python train.py --num_attention_heads=12 --num_key_value_heads=3 --init_std_o=0.00393 --init_std_up=0.0184 --lr_head=0.00361 --schedule="wsd" --batch_tokens=131072 --max_seq_len=2048 --max_steps=4278 --dataset="wikipedia_en"
Each number is 50 + 10 x the weight over the matrix's rms, rounded and kept within 0 to 99. Layers, rows and columns count from 0.

# layer 8 MLP gate, 1536x768, rms 0.0227, rows 1129-1165, columns 704-767
47 47 46 45 37 52 50 42 30 73 60 46 56 71 74 56 52 71 58 49 48 51 42 52 58 58 46 48 49 61 58 51 52 63 31 49 54 42 30 47 52 47 44 45 54 74 49 49 31 52 52 43 40 46 49 55 49 48 63 55 39 49 48 47
57 45 55 54 24 49 43 58 41 60 42 50 49 75 51 41 40 49 71 66 49 47 46 49 64 34 35 61 38 36 44 62 40 57 70 32 59 27 61 53 49 52 64 54 60 42 55 67 51 45 48 39 36 51 49 64 34 49 43 47 45 57 45 54
50 48 46 36 47 45 39 46 50 47 69 36 46 58 45 52 62 45 53 64 42 50 59 61 56 54 33 49 62 53 50 44 49 38 57 42 55 39 63 34 47 26 50 47 51 44 51 52 62 31 56 52 63 25 45 52 59 68 52 47 29 62 47 52
54 59 64 65 50 51 41 46 43 51 46 59 53 40 68 54 43 46 43 46 57 42 56 45 42 60 42 59 53 53 43 39 53 60 64 37 31 45 58 50 55 60 66 56 56 35 57 59 54 48 48 55 52 57 35 41 31 59 45 60 54 51 66 52
61 63 53 62 50 37 43 50 47 64 37 46 49 57 38 68 37 49 42 48 48 55 65 38 52 49 83 43 60 41 45 58 56 54 55 45 52 43 49 46 67 29 53 53 57 41 38 32 51 60 49 49 52 36 58 59 35 56 58 37 58 51 54 43
47 36 51 61 50 43 36 49 38 55 53 69 30 52 56 39 58 57 38 45 49 59 29 59 69 57 69 27 44 53 45 53 50 43 51 44 55 48 53 53 61 23 42 66 59 53 68 63 46 69 53 63 43 41 57 49 38 58 59 45 44 36 53 53
36 46 60 54 51 49 67 65 51 68 44 55 42 59 64 53 60 56 66 60 33 58 44 49 47 39 50 37 58 35 58 65 50 32 62 42 64 54 56 51 50 74 59 49 52 50 61 38 30 54 38 74 59 35 45 43 51 45 43 43 61 42 72 55
63 45 62 63 50 63 49 52 46 62 46 60 52 40 57 52 49 53 48 42 71 41 53 38 46 35 49 62 56 55 48 43 48 55 66 50 48 46 24 43 54 58 61 65 52 37 64 30 61 64 55 34 46 52 57 40 48 51 52 53 69 51 53 42
53 48 50 52 21 45 47 49 61 51 38 28 46 46 39 73 73 55 55 55 63 45 41 43 45 38 36 60 59 34 58 49 58 42 61 32 51 49 52 44 32 54 65 51 33 54 57 50 49 49 58 43 68 40 48 42 48 50 51 48 61 47 60 41
49 72 49 66 47 43 42 31 50 79 48 49 46 43 62 54 69 47 54 52 52 52 42 64 63 49 38 42 49 58 29 56 56 48 57 48 59 32 46 52 47 49 46 56 57 28 59 77 55 53 50 32 43 62 52 54 38 47 52 59 51 55 43 46
49 59 54 71 40 59 59 51 55 50 51 54 47 43 35 45 35 57 54 69 39 56 51 67 41 57 51 54 59 47 51 54 43 32 67 54 42 38 46 43 61 48 38 57 40 46 49 51 54 48 40 48 22 49 50 42 47 36 46 28 71 42 48 65
48 52 59 36 47 45 55 62 62 46 76 47 47 34 42 49 61 47 61 38 57 78 61 33 77 55 47 56 58 56 53 50 39 50 63 63 35 48 47 39 51 48 57 75 42 55 47 50 31 51 56 38 72 66 50 44 61 54 41 19 51 34 42 34
62 60 44 65 50 63 47 64 46 51 51 45 41 39 54 37 59 33 51 60 51 51 43 62 48 51 40 54 73 69 50 61 50 45 57 58 59 37 57 36 60 48 65 47 54 40 56 54 57 46 41 57 38 47 70 44 44 42 37 44 52 49 45 35
40 41 48 59 60 59 50 56 52 47 62 55 39 53 57 47 45 57 51 52 44 58 53 41 59 43 55 31 30 56 45 70 76 55 48 54 52 45 49 49 44 33 43 39 42 58 67 36 41 52 60 63 39 48 55 40 39 43 62 34 35 31 46 49
51 57 50 69 69 53 50 42 55 58 70 42 74 38 42 50 46 49 50 45 65 46 58 40 60 64 59 46 42 51 63 51 52 35 61 50 53 49 40 53 49 51 42 52 49 60 55 39 83 44 53 54 48 58 42 50 64 45 58 59 45 49 44 67
40 56 55 51 45 58 61 57 47 60 42 51 56 34 58 46 55 70 51 55 57 66 67 47 51 47 62 34 45 62 53 36 40 51 48 57 46 38 39 48 49 38 53 38 64 48 56 52 42 47 51 21 47 39 55 51 50 46 38 48 58 61 33 56
61 42 46 54 43 36 70 45 52 45 74 58 52 44 42 56 58 76 39 62 46 62 61 55 57 49 53 47 64 54 56 58 52 55 57 43 51 60 49 50 57 31 50 57 44 40 45 59 48 43 39 57 32 45 37 48 52 38 64 48 45 56 62 45
51 56 57 50 57 56 38 73 68 44 35 32 39 62 58 49 53 38 56 37 86 39 64 47 46 44 58 45 66 42 46 54 72 49 50 45 49 53 45 55 49 71 51 43 65 56 47 39 36 61 42 56 54 37 40 47 54 39 59 40 58 57 42 55
56 40 45 52 39 46 51 47 36 53 52 36 58 50 51 52 54 46 35 43 39 47 37 53 43 46 56 50 40 71 43 44 40 53 37 66 52 46 44 60 32 33 53 36 55 56 64 47 58 33 50 67 38 56 46 58 69 59 21 42 45 49 54 53
64 49 54 43 50 29 52 44 33 35 43 55 66 52 29 56 43 54 49 63 49 54 21 53 43 58 53 47 52 51 52 35 32 65 60 49 48 48 65 49 49 29 47 54 56 56 16 63 46 46 77 56 55 43 57 58 36 52 34 57 37 63 58 49
66 52 38 42 57 73 68 33 45 55 59 44 47 45 59 72 57 50 51 39 49 62 55 70 54 64 37 40 39 27 34 57 53 45 51 60 41 27 52 51 50 55 60 41 50 45 60 60 46 43 53 27 72 34 50 41 67 50 62 46 46 44 58 40
42 45 45 44 38 71 53 52 56 49 47 66 48 59 58 45 38 55 71 54 52 49 37 52 47 64 34 61 56 40 60 57 63 53 57 36 55 50 60 51 59 64 54 47 43 68 47 53 59 37 50 52 34 53 41 52 54 54 49 47 42 43 30 46
40 62 46 61 62 65 51 55 55 41 52 67 52 34 52 36 49 33 54 36 42 46 48 51 57 44 56 47 56 48 61 37 50 63 38 42 40 45 32 51 44 62 61 61 50 46 58 29 55 47 60 41 53 46 60 47 45 64 52 32 49 70 47 37
57 48 47 52 48 45 43 55 58 55 49 59 38 58 43 46 64 24 27 50 53 35 32 43 50 36 52 60 36 60 49 48 47 52 49 41 59 26 42 58 49 60 34 56 53 59 77 49 50 36 31 52 60 38 44 50 34 61 54 47 48 67 43 70
49 48 48 54 41 67 53 42 44 49 72 41 40 45 37 54 56 47 66 72 53 47 39 52 36 45 21 60 45 40 53 36 47 62 47 53 43 42 58 44 51 50 59 63 54 34 54 48 70 68 63 57 49 50 58 54 60 57 41 42 44 52 32 58
52 49 46 44 50 56 57 58 50 45 47 56 68 49 38 55 52 66 34 41 47 69 68 59 38 41 57 53 52 33 49 50 49 45 55 50 73 64 31 63 55 42 37 58 43 65 64 70 43 45 54 38 50 46 42 36 46 41 44 32 64 60 57 46
39 59 52 49 62 48 51 47 62 55 35 57 49 65 56 47 55 52 56 50 38 48 33 55 57 49 54 59 77 48 58 38 50 62 54 55 49 48 34 60 59 39 26 46 76 40 44 50 58 33 52 52 40 36 66 53 30 30 57 48 47 38 39 81
61 61 63 51 38 56 60 41 38 49 31 46 51 53 70 53 57 43 45 57 33 43 53 56 69 49 23 44 51 47 49 52 45 52 47 66 52 47 33 41 34 42 40 49 50 60 54 61 44 64 40 47 52 45 33 51 43 59 29 51 51 42 61 66
48 60 69 53 47 53 28 54 58 55 56 66 64 45 62 53 62 52 58 45 27 43 43 57 37 42 44 50 53 45 55 52 53 33 50 65 53 51 47 75 56 50 60 55 49 52 55 49 56 47 61 75 50 55 28 37 52 40 43 42 60 59 39 63
42 54 39 62 40 54 47 58 56 40 57 50 60 77 45 40 28 52 55 57 59 49 41 45 52 41 52 45 53 54 51 49 42 53 43 47 51 57 52 53 46 48 52 63 55 47 33 49 44 47 56 46 31 32 78 64 53 54 53 44 54 70 36 66
37 48 36 61 27 46 41 56 50 50 46 56 55 44 31 49 41 49 77 51 72 54 39 49 68 43 21 63 47 53 55 50 41 61 61 35 54 44 57 55 48 47 52 58 65 63 51 38 57 60 55 48 40 49 61 42 47 54 55 56 39 49 72 51
38 40 45 51 69 48 47 57 60 68 51 51 48 39 59 62 49 59 51 68 48 40 56 60 38 46 51 48 25 51 35 43 52 64 50 67 48 52 39 49 52 44 41 36 36 47 40 60 37 59 39 61 38 46 55 59 52 47 39 48 58 45 52 59
48 41 35 56 49 36 24 57 45 55 51 62 47 40 49 60 37 50 48 63 38 60 51 60 54 53 65 63 56 53 27 60 50 58 58 43 56 53 32 65 57 37 42 66 48 53 50 41 64 61 48 59 44 47 42 57 44 51 65 55 48 74 59 58
61 72 61 52 63 41 35 51 53 70 48 58 61 54 46 47 47 54 56 63 55 49 63 53 45 56 41 38 49 47 57 31 57 53 46 51 55 45 59 50 47 61 41 45 33 56 53 52 65 36 33 58 66 56 42 31 58 43 57 68 41 53 30 39
42 70 46 50 37 37 49 47 61 66 36 37 65 64 34 51 30 64 43 51 53 54 37 56 34 45 38 43 43 51 43 51 54 54 59 59 44 49 68 48 65 48 57 40 58 44 38 50 48 49 39 47 44 26 60 45 50 46 66 51 51 53 42 55
25 62 44 70 39 56 41 43 66 47 56 59 66 65 46 62 48 48 55 48 49 54 48 60 29 47 34 43 51 47 50 34 64 65 67 30 54 39 52 55 58 60 49 54 64 64 44 21 66 60 50 63 37 51 55 65 46 56 48 70 70 57 39 45
50 59 71 38 47 62 49 46 33 46 62 40 36 48 51 64 47 58 48 55 68 68 64 70 51 49 54 44 71 38 51 43 55 52 60 54 48 48 36 57 53 54 57 45 55 44 40 33 62 64 52 43 43 49 59 49 54 27 65 61 64 30 40 39
# layer 8 MLP up, 1536x768, rms 0.0219, rows 1129-1164, columns 704-767
56 40 59 40 49 53 41 30 56 54 69 42 41 47 37 58 47 49 56 53 48 59 51 43 60 42 52 44 64 46 39 52 42 53 46 31 42 42 56 46 43 54 49 44 53 52 58 53 44 62 66 47 51 57 45 48 47 54 50 63 43 65 63 55
58 35 57 57 45 49 52 64 50 54 66 42 45 61 56 60 46 62 56 43 47 51 65 51 46 54 49 50 33 48 49 43 53 51 46 52 42 36 42 44 42 69 57 51 30 45 43 36 53 39 48 37 44 45 38 44 52 51 58 27 32 70 44 49
43 63 42 45 64 50 40 36 52 59 55 55 37 53 51 35 36 71 41 67 48 50 56 41 48 46 57 66 52 45 41 51 38 53 60 52 43 61 43 47 44 45 54 47 46 64 54 57 53 66 64 54 43 76 49 64 38 58 47 45 64 56 62 57
63 59 49 44 55 40 49 54 39 48 53 66 57 51 39 49 60 71 62 49 49 45 61 44 56 48 49 59 40 64 51 43 33 49 40 63 41 39 51 50 33 63 26 44 57 51 56 45 37 51 44 69 39 62 68 49 47 35 54 54 46 49 50 56
38 39 37 59 54 69 52 38 54 51 51 50 42 44 60 58 51 68 59 50 58 40 35 55 54 38 48 58 72 55 50 31 43 41 65 64 56 52 57 44 54 63 61 51 64 48 48 42 56 56 54 46 34 22 47 35 57 46 45 67 56 55 43 50
55 44 51 49 52 36 18 42 67 56 50 59 44 44 66 53 61 54 58 40 62 56 59 55 76 70 57 36 63 60 54 48 49 48 51 54 50 47 64 47 49 32 57 56 67 65 52 42 65 70 54 48 52 47 49 45 35 55 47 53 62 48 41 54
38 53 60 60 52 45 48 66 61 55 47 55 58 44 46 59 60 67 63 40 51 41 52 38 38 60 76 33 70 56 51 49 52 52 46 53 50 45 53 41 51 62 58 22 58 43 47 61 42 46 43 46 55 51 52 60 57 55 41 58 42 53 33 52
56 48 56 44 40 61 55 68 53 42 53 55 50 59 39 48 58 56 50 52 54 52 46 47 34 52 59 33 53 44 55 42 28 46 49 46 45 59 52 59 42 39 56 47 53 41 46 51 52 48 55 58 44 52 44 58 59 52 62 37 51 59 68 48
53 59 59 58 59 49 43 45 61 46 48 62 41 67 62 51 54 44 52 46 36 47 53 57 57 60 39 36 50 41 44 43 56 47 53 43 74 49 58 37 52 56 47 70 58 46 55 57 59 63 45 52 54 60 51 74 40 33 61 42 55 48 48 66
54 49 78 52 58 55 51 51 50 36 42 63 60 72 33 58 39 52 58 38 38 60 56 40 52 58 46 59 47 45 68 52 50 77 49 42 41 47 39 57 36 61 44 58 54 62 62 30 43 55 50 54 44 62 64 49 54 43 44 36 56 67 49 53
54 49 47 45 60 64 35 43 39 54 53 57 67 43 47 61 52 46 42 59 54 49 44 56 49 60 52 47 59 37 54 57 50 46 45 51 48 43 49 53 63 49 47 46 42 58 55 63 36 35 48 57 36 48 57 42 56 44 47 52 61 43 37 45
41 61 38 42 32 45 64 54 50 41 35 40 39 43 64 68 49 54 30 45 45 33 37 43 81 57 43 48 24 66 49 57 60 44 49 43 39 36 59 50 62 40 61 58 34 60 40 61 37 52 61 49 48 62 43 42 53 55 54 58 53 52 33 57
47 53 42 62 45 51 62 64 43 42 49 65 41 46 40 32 38 58 47 55 42 62 32 53 32 46 59 42 55 50 46 45 53 53 43 49 69 46 60 40 46 54 56 52 54 56 41 63 63 65 45 62 28 57 56 53 45 55 48 66 53 43 53 49
47 48 61 42 42 44 35 56 56 53 43 43 34 42 65 71 55 56 59 67 51 31 61 60 69 37 47 41 29 47 43 48 61 44 55 51 50 50 67 61 53 57 48 50 53 39 54 43 40 45 50 71 46 63 33 73 61 64 47 48 47 43 30 19
42 54 53 56 46 36 48 47 51 37 64 46 39 47 46 45 40 39 33 52 45 55 47 51 43 26 48 33 36 43 55 44 50 36 72 45 41 60 54 51 61 53 51 48 49 47 58 47 41 73 59 38 52 53 52 58 52 60 48 48 51 58 65 46
56 60 42 56 45 45 29 42 58 42 46 54 47 69 41 56 62 33 46 39 51 38 42 43 39 50 36 63 72 61 61 67 52 34 53 43 71 45 68 63 49 44 51 48 38 55 51 41 61 58 45 72 55 65 40 53 43 49 62 56 44 47 68 37
49 57 39 49 56 44 57 48 46 52 52 37 22 57 51 51 40 56 62 37 60 56 47 64 53 55 46 60 42 49 54 54 34 51 57 39 52 58 50 49 63 59 52 37 39 40 51 51 47 42 51 40 51 51 46 52 71 55 52 38 47 49 37 49
43 63 44 39 41 41 37 60 39 55 46 40 54 39 51 45 27 48 55 35 38 53 42 44 42 52 45 63 26 56 44 57 60 64 44 64 64 36 57 62 70 46 58 66 53 52 26 53 42 58 41 53 54 49 33 62 56 39 53 53 59 47 55 67
61 57 51 70 33 59 55 52 36 43 48 54 42 49 47 68 34 56 54 52 57 71 63 51 64 47 71 45 67 57 81 51 56 69 49 60 58 69 80 49 48 52 50 57 17 49 49 58 47 47 74 34 58 78 61 54 46 48 47 42 52 48 49 57
39 65 39 64 63 45 48 42 46 47 32 47 39 41 32 36 55 57 56 48 61 67 53 46 44 41 60 48 50 54 47 47 51 67 58 58 33 47 66 39 61 61 53 50 57 52 41 54 49 44 61 52 36 56 60 74 52 41 51 45 50 56 41 56
42 52 43 42 60 55 57 56 50 51 53 56 50 46 63 33 55 45 41 32 43 38 60 50 60 41 48 40 68 59 53 31 48 61 38 47 54 40 51 49 60 54 52 47 54 61 53 43 46 50 17 48 61 53 40 27 59 60 33 58 55 48 51 59
61 46 49 41 45 64 47 44 54 62 73 59 50 53 46 44 39 48 51 39 28 39 55 29 63 34 51 46 43 39 47 34 47 33 37 49 46 44 45 44 52 42 37 52 43 61 48 49 51 62 61 47 49 49 56 38 52 52 58 67 43 51 65 41
40 53 50 80 54 63 41 48 55 50 46 70 57 62 61 52 57 40 52 41 61 62 50 47 34 43 47 54 63 57 50 55 52 55 48 59 53 45 38 57 49 56 40 45 38 70 60 49 71 55 45 30 64 43 63 40 36 54 45 43 59 52 46 59
47 43 32 52 38 45 45 33 49 62 54 50 49 65 36 60 59 31 54 33 70 43 61 37 48 65 51 43 52 44 36 44 44 21 59 49 56 55 61 54 45 43 61 55 31 49 43 56 49 55 48 48 42 47 60 58 54 36 56 59 42 48 63 67
65 66 55 58 51 42 51 41 45 51 67 55 46 48 62 38 53 43 49 46 46 44 52 49 46 42 52 43 54 37 41 60 45 44 54 48 44 57 66 58 46 47 40 45 59 44 39 39 36 55 40 48 62 43 48 52 59 55 71 44 52 41 60 48
51 61 76 56 68 44 41 71 65 44 57 58 61 48 36 61 57 55 48 50 49 36 49 47 47 41 61 65 45 67 36 50 42 37 61 45 47 53 56 40 38 53 37 46 63 54 53 48 38 56 58 43 36 60 50 51 42 45 42 59 53 44 42 33
63 58 44 58 46 30 57 38 27 46 42 48 68 42 44 53 34 63 57 69 56 56 46 32 68 59 44 50 38 59 58 42 39 36 51 59 53 66 34 56 53 32 46 65 39 46 47 67 40 59 49 52 45 52 55 51 59 54 55 61 52 62 56 51
52 34 44 66 61 47 44 55 66 41 52 58 36 44 47 58 39 51 41 52 46 49 73 62 30 43 47 54 67 45 21 41 39 38 48 39 49 46 61 36 52 50 64 35 37 55 29 46 57 42 54 50 34 38 55 55 51 44 41 64 59 64 38 18
52 38 52 51 31 30 33 58 58 44 49 55 52 70 60 57 68 49 42 53 42 59 40 30 34 46 35 50 59 50 62 44 49 44 50 60 50 46 38 68 70 52 62 37 48 39 47 63 56 64 47 60 46 45 33 41 47 61 45 43 39 61 70 62
41 48 46 59 29 44 32 35 39 42 40 62 63 46 39 61 47 53 51 51 40 43 56 55 51 45 52 47 56 49 55 53 56 57 40 47 53 62 58 58 44 51 64 45 69 60 41 56 54 56 63 62 49 37 64 52 49 55 43 36 41 52 53 52
66 42 53 44 54 56 28 43 40 44 51 62 65 64 62 29 51 53 70 76 38 41 33 35 34 22 39 48 40 37 39 35 45 49 32 46 65 38 69 57 65 51 40 68 37 38 46 55 42 67 50 49 20 40 29 47 34 47 44 56 58 42 47 51
43 54 62 29 48 48 57 34 44 60 56 55 57 56 65 47 49 50 49 41 47 50 48 49 54 59 24 52 49 51 39 32 38 41 43 50 54 56 38 53 46 42 57 45 44 55 43 65 60 58 62 43 50 60 52 49 43 62 44 46 44 57 43 50
45 32 64 43 54 37 60 47 64 48 28 59 37 50 45 35 45 53 60 57 57 46 52 39 53 58 66 33 55 51 66 61 40 52 64 59 56 63 42 45 58 53 44 58 48 45 55 46 42 51 58 56 49 59 57 20 57 50 46 46 51 47 45 30
32 53 44 52 31 55 48 46 66 40 29 61 40 71 45 66 38 45 77 57 36 51 55 35 49 60 55 49 62 41 34 69 54 67 47 64 52 53 46 54 46 55 51 46 53 50 35 31 43 54 37 48 40 49 37 73 51 42 63 58 57 47 60 55
57 45 67 48 37 54 36 51 51 63 67 50 71 65 43 49 56 51 41 63 69 25 39 48 52 53 62 63 55 48 36 53 54 50 42 49 42 49 20 51 34 55 51 51 59 60 48 41 60 65 44 57 57 50 58 55 32 63 48 44 65 57 54 50
36 30 61 42 43 60 57 47 48 73 40 44 45 41 59 72 57 57 67 58 49 56 52 57 45 46 42 67 47 60 58 64 44 51 54 42 56 50 56 56 58 56 28 60 46 50 55 62 39 69 41 64 42 46 47 66 51 41 67 52 30 52 50 63
# layer 8 MLP down (transposed), 1536x768, rms 0.0179, rows 1129-1164, columns 704-767
45 35 61 54 76 43 50 64 63 48 44 65 39 49 42 58 50 44 45 56 59 47 56 64 56 24 61 67 52 47 54 56 34 45 46 51 49 49 62 37 63 58 59 51 52 43 63 55 41 49 38 79 36 58 55 44 52 53 22 56 32 54 40 57
63 34 35 53 57 68 50 33 58 35 48 69 61 50 44 40 54 49 42 53 58 48 46 63 45 58 60 55 64 59 69 61 63 35 45 36 76 51 62 39 43 52 46 59 66 45 43 38 67 40 59 61 41 47 62 53 42 47 57 49 62 65 41 52
62 50 46 51 50 59 59 45 62 42 41 33 53 41 43 60 62 37 52 46 42 40 53 60 59 52 60 43 72 55 36 44 63 52 57 51 55 49 53 36 45 53 40 41 52 55 50 32 71 45 46 72 51 49 52 46 47 46 53 36 40 47 42 29
54 40 49 54 42 59 52 52 69 60 61 47 45 41 61 39 57 48 48 75 40 53 31 47 47 50 54 54 29 57 40 53 67 44 72 50 59 63 55 60 75 62 74 54 43 58 52 44 49 74 55 60 54 51 53 35 43 51 43 48 38 55 48 50
61 45 57 54 30 45 51 63 49 46 38 51 59 44 40 38 45 43 43 48 63 43 55 44 43 51 31 51 50 47 57 54 44 48 56 45 43 47 56 60 54 53 45 68 57 48 64 49 57 44 39 63 54 45 52 54 37 56 55 62 39 45 49 35
45 65 33 61 54 33 47 34 46 69 61 66 41 48 48 29 32 36 45 54 68 56 67 63 57 59 60 43 39 57 62 45 45 52 43 36 62 49 26 56 58 36 48 55 67 38 40 45 42 45 51 43 51 51 51 42 59 68 41 40 58 33 33 39
52 44 63 55 58 55 52 45 52 40 54 55 54 63 47 60 54 64 49 49 36 42 49 44 41 47 44 49 27 50 50 60 49 43 49 44 55 53 56 69 36 62 50 46 40 62 56 53 34 48 35 60 51 49 38 47 65 55 51 52 41 39 75 37
39 53 32 38 57 41 59 53 60 41 55 50 45 50 55 56 46 46 45 59 53 62 58 52 57 43 74 46 51 33 53 62 54 38 34 53 45 59 48 46 54 56 47 35 60 62 65 44 65 33 43 60 38 44 49 45 38 38 58 46 48 33 34 42
68 65 54 43 61 41 54 60 69 61 52 50 48 54 47 43 69 57 55 48 55 71 57 52 59 58 55 37 55 70 52 32 52 53 58 48 46 41 45 59 47 28 61 44 50 51 55 69 30 71 46 52 44 38 41 60 39 46 09 41 54 47 37 31
47 21 48 80 46 46 55 48 45 63 52 52 39 66 81 79 35 49 58 51 65 54 69 54 54 38 44 68 36 48 58 34 68 45 51 46 42 37 39 61 69 54 62 64 51 67 57 53 50 43 73 45 45 49 50 60 38 73 56 49 61 54 36 56
51 54 53 61 69 59 55 40 55 50 35 39 52 65 19 35 43 54 39 60 45 33 57 48 52 59 69 50 61 55 51 51 48 41 41 59 51 65 56 53 68 63 48 58 57 51 49 38 54 59 45 59 54 44 55 40 61 49 43 55 63 49 53 40
35 45 32 54 72 54 42 28 35 50 52 51 30 34 45 59 66 48 48 39 70 57 60 54 36 46 54 51 48 18 58 59 30 48 35 30 64 59 76 62 42 46 52 36 51 70 43 46 36 45 57 42 39 57 64 58 30 60 53 58 72 63 52 61
55 62 44 34 45 40 47 40 46 49 37 58 30 50 49 39 57 45 58 57 43 61 61 41 49 47 60 47 43 34 54 68 40 41 51 51 61 35 53 57 60 41 50 38 61 55 53 50 53 43 48 51 54 56 50 52 48 59 67 74 54 43 61 38
49 27 57 61 32 48 57 54 43 66 42 44 53 58 37 31 60 41 77 48 61 52 62 52 53 63 59 53 54 57 38 68 39 71 48 51 37 50 45 57 56 43 38 24 52 42 41 59 36 40 32 50 54 58 55 65 50 50 44 31 58 45 58 44
40 28 71 53 46 35 45 63 57 44 51 50 63 52 54 48 55 66 42 61 49 40 36 54 40 62 48 55 52 54 63 50 41 53 48 63 52 51 43 38 40 61 33 40 34 45 52 53 50 54 40 66 40 58 47 61 25 48 18 26 44 51 44 57
48 42 32 62 52 38 45 48 57 49 52 57 50 62 50 56 55 57 33 39 38 38 88 54 47 57 31 49 43 57 49 54 38 45 38 50 46 41 54 37 48 51 35 39 40 49 59 49 68 52 57 48 55 42 53 50 64 47 43 75 41 55 52 42
40 55 40 61 53 47 36 54 39 55 50 37 48 48 39 11 63 70 53 55 57 41 49 53 59 39 39 49 54 35 53 49 36 44 47 58 51 46 64 64 49 46 46 43 56 74 60 36 53 58 46 41 45 44 49 61 52 52 63 45 56 68 43 69
48 42 52 53 44 64 43 52 45 65 50 57 47 50 65 71 35 52 39 53 46 40 51 43 45 42 45 56 47 35 37 30 39 50 32 70 37 44 67 48 66 53 47 49 68 51 46 49 49 57 51 58 64 40 52 49 43 79 54 50 50 56 56 36
49 60 49 52 32 60 42 56 40 42 51 64 56 38 75 38 50 51 51 66 51 41 61 45 43 39 42 61 57 49 43 46 61 60 37 34 38 54 65 44 40 63 63 39 32 73 58 33 55 51 58 69 61 38 45 64 37 70 71 62 50 52 67 34
48 69 41 48 44 55 47 38 42 50 54 17 50 56 56 60 42 31 61 50 68 44 44 56 56 48 65 49 54 48 50 66 58 61 41 60 40 59 66 57 61 38 52 39 50 52 59 65 44 48 27 40 56 43 37 54 54 48 55 60 57 34 48 54
54 37 57 45 48 40 80 43 60 51 28 62 49 76 48 61 46 50 58 53 65 30 48 40 58 51 58 36 69 54 47 62 38 44 44 63 29 52 42 72 39 52 46 63 48 35 39 37 67 51 50 59 44 53 43 42 49 39 31 63 41 57 63 44
47 55 41 53 43 39 47 45 58 43 52 55 41 60 46 50 49 44 38 39 58 52 45 44 44 36 56 48 47 49 55 44 56 41 51 45 36 45 47 42 60 42 66 53 48 47 50 45 56 46 40 65 56 33 58 48 51 60 60 41 68 62 48 33
47 53 47 45 59 57 56 59 59 45 46 47 50 44 46 58 46 35 43 68 46 56 63 61 41 36 53 27 64 53 59 53 57 63 64 57 38 60 49 58 68 54 61 49 58 56 41 47 63 22 54 57 51 46 45 52 50 46 43 40 73 54 61 42
40 58 60 53 45 54 56 42 43 60 51 49 34 50 65 61 49 49 62 35 58 33 49 57 49 48 33 30 44 55 51 68 41 46 48 48 49 53 48 72 33 42 47 62 36 66 47 56 44 56 54 57 39 46 42 37 79 58 51 62 50 60 34 56
41 70 66 55 30 56 49 54 40 53 35 48 47 45 50 50 38 50 46 39 44 60 42 46 33 43 67 49 44 44 55 48 42 37 33 48 33 55 53 54 48 61 41 36 59 60 48 51 39 50 65 46 42 57 61 42 58 50 66 71 64 57 62 62
49 44 31 48 31 60 47 48 49 54 60 31 46 52 56 48 50 38 49 59 88 25 53 58 52 44 36 48 49 48 58 51 53 62 44 49 49 39 50 54 57 56 62 38 47 47 29 44 56 53 47 36 47 31 68 47 58 57 40 69 47 51 51 49
61 55 53 34 57 61 55 51 48 58 31 34 51 60 41 43 54 60 62 62 65 44 55 69 54 54 41 62 67 70 55 65 46 50 42 51 52 60 47 40 44 52 47 48 54 37 62 50 48 41 54 49 48 52 68 37 68 32 42 56 65 52 46 56
54 49 50 47 52 61 56 45 70 54 76 50 49 46 55 43 48 50 46 57 44 43 42 50 60 51 49 32 46 58 33 59 42 67 31 55 50 44 54 50 51 52 56 34 51 41 60 37 55 53 46 32 41 40 61 46 41 62 76 64 36 52 50 59
46 20 54 55 44 54 35 57 52 47 50 52 36 55 55 67 59 68 56 43 54 40 51 49 50 39 47 55 31 51 33 49 54 37 27 61 47 43 57 42 49 31 37 57 45 37 63 49 61 58 45 52 49 55 38 49 38 56 76 49 37 41 50 59
61 51 43 44 54 53 56 35 62 44 37 48 37 57 43 47 39 42 50 47 44 52 56 58 52 54 39 45 43 44 42 56 33 40 52 51 58 59 44 43 53 43 45 62 35 52 55 61 45 45 49 43 36 61 59 57 61 54 54 68 51 57 53 57
40 43 68 50 52 51 54 53 47 35 50 28 51 50 52 59 68 45 56 47 52 26 60 47 48 39 35 58 34 38 53 50 47 62 38 46 58 65 58 52 61 47 29 65 51 52 50 60 53 36 46 52 49 48 34 49 42 40 38 38 61 53 21 57
37 47 28 57 48 61 43 63 37 41 53 45 53 31 50 40 43 48 54 53 53 41 58 49 49 41 49 43 57 57 57 37 54 47 63 47 64 42 60 66 63 51 52 55 51 35 42 47 35 41 45 59 45 47 58 64 57 51 31 51 48 62 54 49
50 43 62 30 41 51 58 49 38 19 52 60 54 44 50 38 59 71 53 53 48 51 65 51 53 51 52 63 58 37 43 45 71 42 44 55 43 53 47 45 42 51 49 60 62 67 53 37 48 51 43 42 46 44 56 52 37 51 35 41 55 46 43 70
34 38 57 57 41 46 56 63 48 53 26 34 37 54 41 59 50 64 41 52 70 38 38 29 45 29 50 61 53 39 47 61 57 42 54 55 36 31 62 53 61 38 60 51 33 31 35 55 49 37 65 57 46 55 42 62 53 56 54 40 52 41 42 62
39 49 57 64 36 30 59 56 57 40 32 77 46 49 57 75 48 57 45 39 16 50 47 63 44 45 42 55 55 44 46 58 34 40 50 43 49 67 46 49 63 47 46 58 48 34 34 30 45 26 73 60 50 54 18 47 60 54 59 54 38 41 71 42
33 53 53 27 62 54 54 42 68 48 59 43 36 49 46 32 46 45 49 63 44 56 60 74 37 43 53 63 59 36 43 52 24 39 40 56 48 57 46 56 54 34 41 47 44 39 74 47 53 40 43 35 46 37 53 55 56 49 52 48 59 52 59 50